From a checkpoint of a small transformer trained on Wikipedia.
Size: 21 layers, MLP 768 ReLU, vocabulary 8192.
Each number is 500 + 25 x the weight over the matrix's rms, rounded and kept within 0 to 999. Layers, rows and columns count from 0. Numbers have three digits each.

# layer 17 attention query, 64x96, rms 0.0672, rows 37-63, columns 0-95
475492523456457557450521479503500510478521533500487458500478517498467501478537476483534464502512512526505498538488554471515511504474502524504489518511540504492518522484484518451494485516528479519481529476473528488526461462484501521464469475484518529524483449525493544473476517474496513464
472469538502483480527487517508493436507457522536495524461477490488486456497510533511501465482511528487471494516509514517507513507499501489495492525497463507499546514470505501502471531548519501480469494480556491454493503456498466512504500485508494502515569481466505467517539473544506452549
499524517452511482526470503539507518476529468460484484486495473502477524536497494516562514490519472494500514523525523515523485493498481464459522502493476493485511480488560479454514490470484498538490476523545484495515497506511468504507468537491499479490539490499486486506484480547537446515
475491513464481467516476543457518454513503497539473515532506478469507527550497488496501482477525451505460511495494476536498529541513509504507515511458495481471469465490500513506480513488487495475529478539469498521499535487470506516521505520516512507491488496519506486466472521491474471470
507480516540487494533464494451540527450513527487504469501514529485492485526509488507503497489489480489545483528505507470469509492504555477517496499498547481509469526488470447512469507513479505512537460468537520498484500490484499509481487515516490518495525510480479514497509501511513500527
463504514480483545519510462487507519525499500506509477504520512463458483501497489486485490516516467528500488501474463505492488501529495553498508513525464492480518507476479441498503518506509502507486508519483485529565493540505519535502518500504515512538501471495477496490494482509483493532
494480488497549493462504485534473515503477502516498487468484495509513484491488478507471464486501545467543561516524518489478470496496508516498498495501524525495496461476492501503496477549500495496525458475490513563518509475480511523529505533518487442522516473494520477506487506523504509541
525507552488496455490508451495506518473471530475521505504458502464496486470512492507511499500505514500482476504443501510524499522534491488470498518529529509505464528525511514508514491490540502523554535483514542530495454545504553459514468520489453508484480511471456488511456492514498499518
520498486497500531514497527553494499518523493526473455520468486510541482542528491501492496523488522528500511525490511525479483449481530474472475482499482511490541516546510514505466516498541507476529526483509497560546506473493451515435483519516426475501513484484494502501490437466529492484
469529512507517532509492476484548485467493429480505479503482521492557487523492523475495483507478517490476475506483487550497515497535455512492539484483527514532515488471497487501473477475500550514535527489471507477505519497479516478531487496492489484482525515498521478524469493521464501523
479509464517509480514475498537470520497499508500505475516408526463501504455519497514540526473478527513495488500523489520486509483477532492466513503451513491524480480511477489526481510463501510492499547514498510502488508517519522517534508537480482493510451499500516488521469508468511456500
530513536502507512538504471493470495485503510519473460515544493513535480457515544511514500502472507503508496542501527466500487486507524471486491502546503484478511489496535537493476461501488523456484499509438508523497496466510495484490439493477494504500488502508511513501489485518516494466
557527512496520553535512514472469482494479464497525491484485518492482453499510477504473485519487422513504535484494529504546552508525523466498467515500521551483487484485509474525502494479515479505495480481484519519479515510495497548494492487508532536473495528536487467557511537447533468518
482486514468497495498533482493511509505475497471479511485508473519514529540502503559481464507472516485495511547502501473498444498511517483541519496503502511469518552498454511503484486496495481498482516522520504508520518493478536484479529504492519492491492502533521529546499463499481510504
510485503457483471499488524481516469489527533483516559520482516499500487527537486546475500454465510518498467484517498488496472486521506494489479535512484498469481517478482510458494511474512504495465453530535493485524484478470498487490533514511528502491471479438495542498494481506483512495
501514511514506480512523486510519525467471485492498513521485478468473507479552536491504509503467478518517525517465504480475461518538514503541504518454496542536511524535485494512502530526515518514509495498465508449514544503512496536493512475484485466522536517493506499481473477486509562482
484507498504463551504486520519511472520504512520526513484523460485486480489484502483540484446467484498525473492503491519521503473505551540484525540504526511514483511513503533497516498536497496496498484488498458545512531482504487515536501475498487504490516492507504480528476518499504524491
546498521566538489519491503472529482494503507491528514533526469484496501452523446513469462520499497469487493517512517503527499475505530524486484464462500498525490530510491477463498521490512516549501539518496528488479509484495528510517512460515512514494448452510525524476472511565504461485
498488480470494511469492522478509491528451477484506499499513509508519488500477482510512517484539517499534520523459531507496535472510497516472511503540465483494479529509499481488510483500525504519514465482476502486484553532505506513481553464485494502502459459482483538518514476516504480491
494528493503491485542530514505502529540506486461500456477455508531514511518506479480501506495488458529484524485498510503496462511526503548458475508520464448480474525490483521528485483496547478493506491458486473492482499484500478484472511513516526499495523492493536496465501520531513519545
496542493485539537514470465510518534532524512485480498517562472557545492515490460494487514470495506505486519478478536499503477509502519479474497515501512499511515481504513498521502514486512493486492525467525512477507516515462514473507508526518512504531493511475470517525482503503507518494
464472506505569494531502561489490531497496486508487516494506518493516456496536508503481505549497518525463475477481477529512464477494508477470571482505522512497505473519493510503456468490505450480470508502502510541519507512487488520534496496501490518510483538491490502503515563503511526485
511537516504494523509492498510499470492504481505528522499497495489438510516497519462470512544499476498486485486534496565468511500534535548528523473480471501537475461493503493508475448513540507485487479483471526454492454531471460517509495492512504492486499501499460513534518468508468464508
479474503518496533483483521495503528494482501477501508466521488500490496480543517493512517487464446536529534506455493578516548499518515500511485519485553519541419505501542459510486499495512524527498513534492512491516484474470498485505477467482505523493498529537496494463500520545474491514
501504472458522525546487518507531517495501520491492495496458480543556505522508465495504451508484535494530468518525475498525510464553425457519513522484506497487477495495509504542508506530547445493504490537502495474495516523493494501503504491472469506479503522502453513503510494516478451495
474498526491510508500533554500480531478530505475530546491488495473504516521488533491503512496525506516509495496535493496513499495513526516505486490523464502530541493492574462534482505497488533532497537465463476501526508509487537509482496482516503511495480481526474455542477521516508478508
506519498521489480513511492522517533473477494485509472517531488528527501517502489493517546500459578522482465545525532505502509526496503503512491488494448547484495478511450482486529498507539471536484486482504526552457493512465526460493467497513499492518547459473487480499526512461502508541
# layer 17 attention key, 64x96, rms 0.067, rows 37-63, columns 0-95
484527505451452505472519507508488489526504546532479500460473496494546497494503470512535518534511448481540482506502501465516512519470558519513471482479521501506461498510472516544521489515520478519519486483527440474507506534515514481495458527515504525524549474540541509485520507482487512498
563509495506493478489515536501497430499495484516508481479490480511531463513523494524506468517513539504521492521528495539449474488508463493512525542480475491494486543477479511474492528525554525464481498475502517517515497519449464515436487513501490471507522471505489499486515485503531452532
533512519506501486536504503504466494514523504476472520496492477520474510475446453473514461510524489466463505493533507502519499443492479480472524504477516480490511530508541496472515490522506508539484485476474493527527489494462492499515459523546503520531520537480502490503484514512514530555
514490509471499497529497501535530512521560501491487469520508464477487505520506547517483485540483498486467507508477488513485514511503452487532489527495501487496516470449486472506487513510492492480474517429493510488532510485532508493500469503515518557516482465503474504492466475534458519488
476465486518509492503476509474495489452519501473479472464519499461475506510548492506477492500535534515483512530518544465508508509509504483477500505507539501499485505511463498494505462542486510509541475481514511518488477534487481494494505503497476540486546479494499472519526510501496476467
468510493514482533521547505532513519486518502527478465458483506497487493481494473495491488509503480479509485524531533507473465517502510460541527469486454496517494484518529506481493525527504470531479523483480500505489491528517492504492529485484508501514493493505524502500469490489498488478
515482488511521470524477528473504498491485487526539498472504477478509434495462475465518501511492515462521492517491497492519457490514499519518478542476514549480473538539493497493481489538510524492484500487520518487512509471499478521501489499505518484479508511449497504487527471480492507464
538537528515533499483521466498483465490460500481520494483495452501479544488511484507483473505528499478531476461489506515520509515544524489530506486481498514474469500505488529515518520511501493500552494506515508489447506526495533501537505488487509541466469531519488489508489512478495507528
520497496520486502501486534546493497494492481520463480513527461499527500518494495508475517472495529513478483451509485496494485476517495484458483490479467544499492459543508539564523494538512542508526505524494478513468522467466482488484516481562486507534485475498554497510521491508510543513
524503489515485482458550502503515483480509514497528508494480512474516492512507483493491550500500532515463464512479513546533496494478471501493513487471502505544490515480509454510469493493515503529530510488496561475531492487457497529490497482516499535506470563541505512530466507510484519517
475510469493530552489500534493527512510488482487474476502488462466529514473516467523501495515495497525493495464503484530493513476506476538522473511460504511483523505529514463477486482491503545471523480500516475498500451492496537471531466533528493518494457519520524503529483500474498522501
498479530511500474500483518441490519539476551515504517479508458452484517467510497512530519463495499477524521527540484514518517513484542489507480486517456500505506502509485517552497461481513522510498494518506477466520555497467457497498479525468451518524466504475517463498499500489514520496
509515548537480514518505486466464515502497485529496492523514506475509448470561519491483473462542466481481502470492512494475505550477493502522439534499483507528481455503536488493542493524501505527483457482465493526546498510501509529477454489429517499488512511513504457501486551496502532508
497497496512442509498491510504519502474473485503496533493484516536456511566488484518504481471484507457488500509505517475518493507504499499512455519529514546487554477528462542488458503498496497499487511477518517468502518530491483482499501505506504460502482499536533522528524530521501503490
495503525485504499535479495515516471477560474471463519520511516486491521576510471518480483500501520481505466518501496485476544476505505524529505528542452477445475511492458521475493518483532501524499484488512482500526484485527507490458526522516481511507483519487495546483510515492489463483
494483490500477477501484533501513515462464460490509487484509518499463514451550513529524500501505473475504469484514482503515483542509488481497481491515504521523480516490490539479494458478508502489487487490511523489491465524512510502523533473543495505523467510535506546501531503563485447503
500464525471497489487471490510500505486498520508512476520514519494498476456487511514507473446498514520513502537511492530449508486516483524524524511483503499513470533526495511496552534475491520513518448473463533518493536485496481502492504519511519503510513499505512551552470517505482507481
507508529500546527490508481480500469485478515504455519500504516497482485512521539514554484478484518486488539542480494512495514509469514502527477540535528468532485553478518508510499490511495497533521521475503453476475504491508496441528502475547554487490465476474530488504514489496500494484
490492484498496463524517514479462501505478504526500512504485483515514540546521490500489526476454496492488522504496475505539470497507499510516463483510508487499507532500518498473526493517533459475506475463466454537521489504540472515513545482500515529482502500486511480534502476481501501506
534518478502504487494482510483517505480557523525507493478487563496483518486470469484504516517477493510478481526515549534517508506479492507524464509517479493494474448506482527495514470548495502495481487521440462530480526493484516526501502496445518478500478512471486513506517499503457502546
535486502471488525499506465502478503501534501500479522556519497514483473533502439528501479489482522480476538498480483524501460537476510504473505488475487516493491470545500492529506493495458505534474490515526505518503522476500498504548510476495487498470501531495505511498499467488507461521
490498538487529515491518520494495502449505467515499511529508497466484484519520503495488489471479521524483487529479468524542502532461534476509503519488519532482496501504508489498484498506536492497475573502509514515485496517483553498505467499481427462513489519478502515473440538495480528517
480508520511474553495522527529450511456529483483499501484475483492547484527520529494552523506512465505475509476516530511494542506484471498509567529520511500534490506480504488522488514541509486497465487477452553514454488503486481495480510495492530506487476525509451507466463499496503489508
509486524521485491474473460467487521465475504462476480508499496466480451478524449492531493548484478529534504516492511511514481495486502548505497497524556502526492508472491489505507485505511472551497512465449492525501517478503518494495477496487493522453461490523504499503446525531507480521
500503540485498475480446518476513509485457493514455521545521501496514527520513496502487526497499514492466530485482547507511483473511499500474496484483456463459512509530501503494492519531533481508484503479499515468473523491464514497500503499516534470448557497517456506536468501547479505552
514481480490508510512529507468463524462499505496501523466477538498484522500478518522475467524510494529539494481482502503511534521484494495512487481477491525551509513536515502477523522471523534537503496443473475465514503488477490477503519505507516475507505535489489490475450490504541496510
481532445464481486508516512492482479471472494441510546496524510470508496481503512491463508483493507486492473553555512512502505496478469509490518478476481578464493498491540519487516526490481460501476504509505483508444508468507499519526490480548458507486514500513510495488578515498493509501
# layer 17 attention value, 64x96, rms 0.0674, rows 32-38, columns 0-95
510494492525485505530499470503526477498519514488523492494488496491532496487488528499533489509491473521483494484499503494499494521514523504508464537513503509493492455508460503449470534510500500509506538496515542517494538515504456511515499524500512458479496501482498511530472509444508497491
503493505507494493471501509487518495492526492475465473489489484496522501512485492457534510538479547452477516488523492503476510568503479521515483484480530485497530495520493502486518524498511496478510499506508527489479442529496438503485526435460511473494501514504512525521483531500490484489
491482471497505500474520514560498473495489488498453465519459504509485492521485530495499549509518499512480535474474481498495481515508509496523466538501486473525511509536492494498497488492537491526513501455496512499516499469458507464495498490518522487452507476490517469489513498509498537513
540513486482483512475512515512467486526500521497539493510526492487469491514511481512509487494482523460460508506466490523489531505513501504497495503519532462458466504527513463522538512501494530494487544480458502510500494473524496504495468491493492465477511527505519504504503477487510499523
501528533487539509485488510516486498505503473492499508496498472556513534485491518494500525482508485496464510503556496511537501540487489500490518503508480496492498539484481516497509505488497520474487552498481508501521470503512487494479504487480532491496494470515479506494500503502530504452
505489560516501506476527496474479475513507502507482520542485513506527472539493476493551485515490507517492508446513498505488470479525551518508520514474516485482506513468482524500479513513483520506538482530491491508511518547510511495492500490498492508499477510524502468508515483507513472512
519486493513473490501477480510513497520498469495556497488540458493509539534502507501524504486457515512530480508486495517498496519505529521501485477481498523498476489502480508506472493504491516527516481495481457464504496534542505502537494529526504488491525482542463474482525487494468479505
# layer 17 attention output (transposed), 64x96, rms 0.0834, rows 32-38, columns 0-95
527484496523491517494531470493514452469527539537486485481487506503533506454478532475485504475525508513506502514496530505478480501510485496498503506509491497508511490493484497543487516532493512510515499554477503507511464514481510503484472524496531477524507508462464505489502499500488504502
522515489533507515533536492509485475474495478467515526492483493512496494518481472530491497520496509491468458514500502478494539500485473503535465524485551547505497489501457481506521477527528508539547514499479486506506495512503531523486483465483482473501509522471500495453500475475504495521
511522509501498537528459488466493452513522528543508445504461494505474499514556503512474482506513485481500503482493493523513496499472494495502501490517536526516472471507498506527476534508495535480522502493515468522483519502486508499503507498476519528470451479502511473479532489503506486512
494523491482486486499516496513482505524500506506486490502501479489506544496540483502513470454514494476458471501493545491529513524453514494489499484522466519494494515479465520510470509519511479515500496523489487477534509487492504528497465480480490492514526456529493480535517534452497497506
476503478490499534523502488493500537511479523493475521503478500548460467479499519507525499524514481521516519473481486466502500484496504518496509466484516470485539491490471490495488504486500500549488530508496476491548496516497538491489540489467521446495520475515514509472485493503520507479
497461518507507464517495492487498471492532516473471522505482519516502509471483501505489526473489505470501466507507492525506486465479482489496492501542492502526513530515509482487486514484529529512528503496534522480512503517520488492521519471494498501519508516536501499509478476501486495499
495522524484468510485518498526491516509508514473503499509516493493497493482503495488514501499503531509523507498534512462496516493510476534450433503511499475529465497515527515486487513485488538504517506503495499502482512481533486471494477508518500502549495494491497512507492531483483493506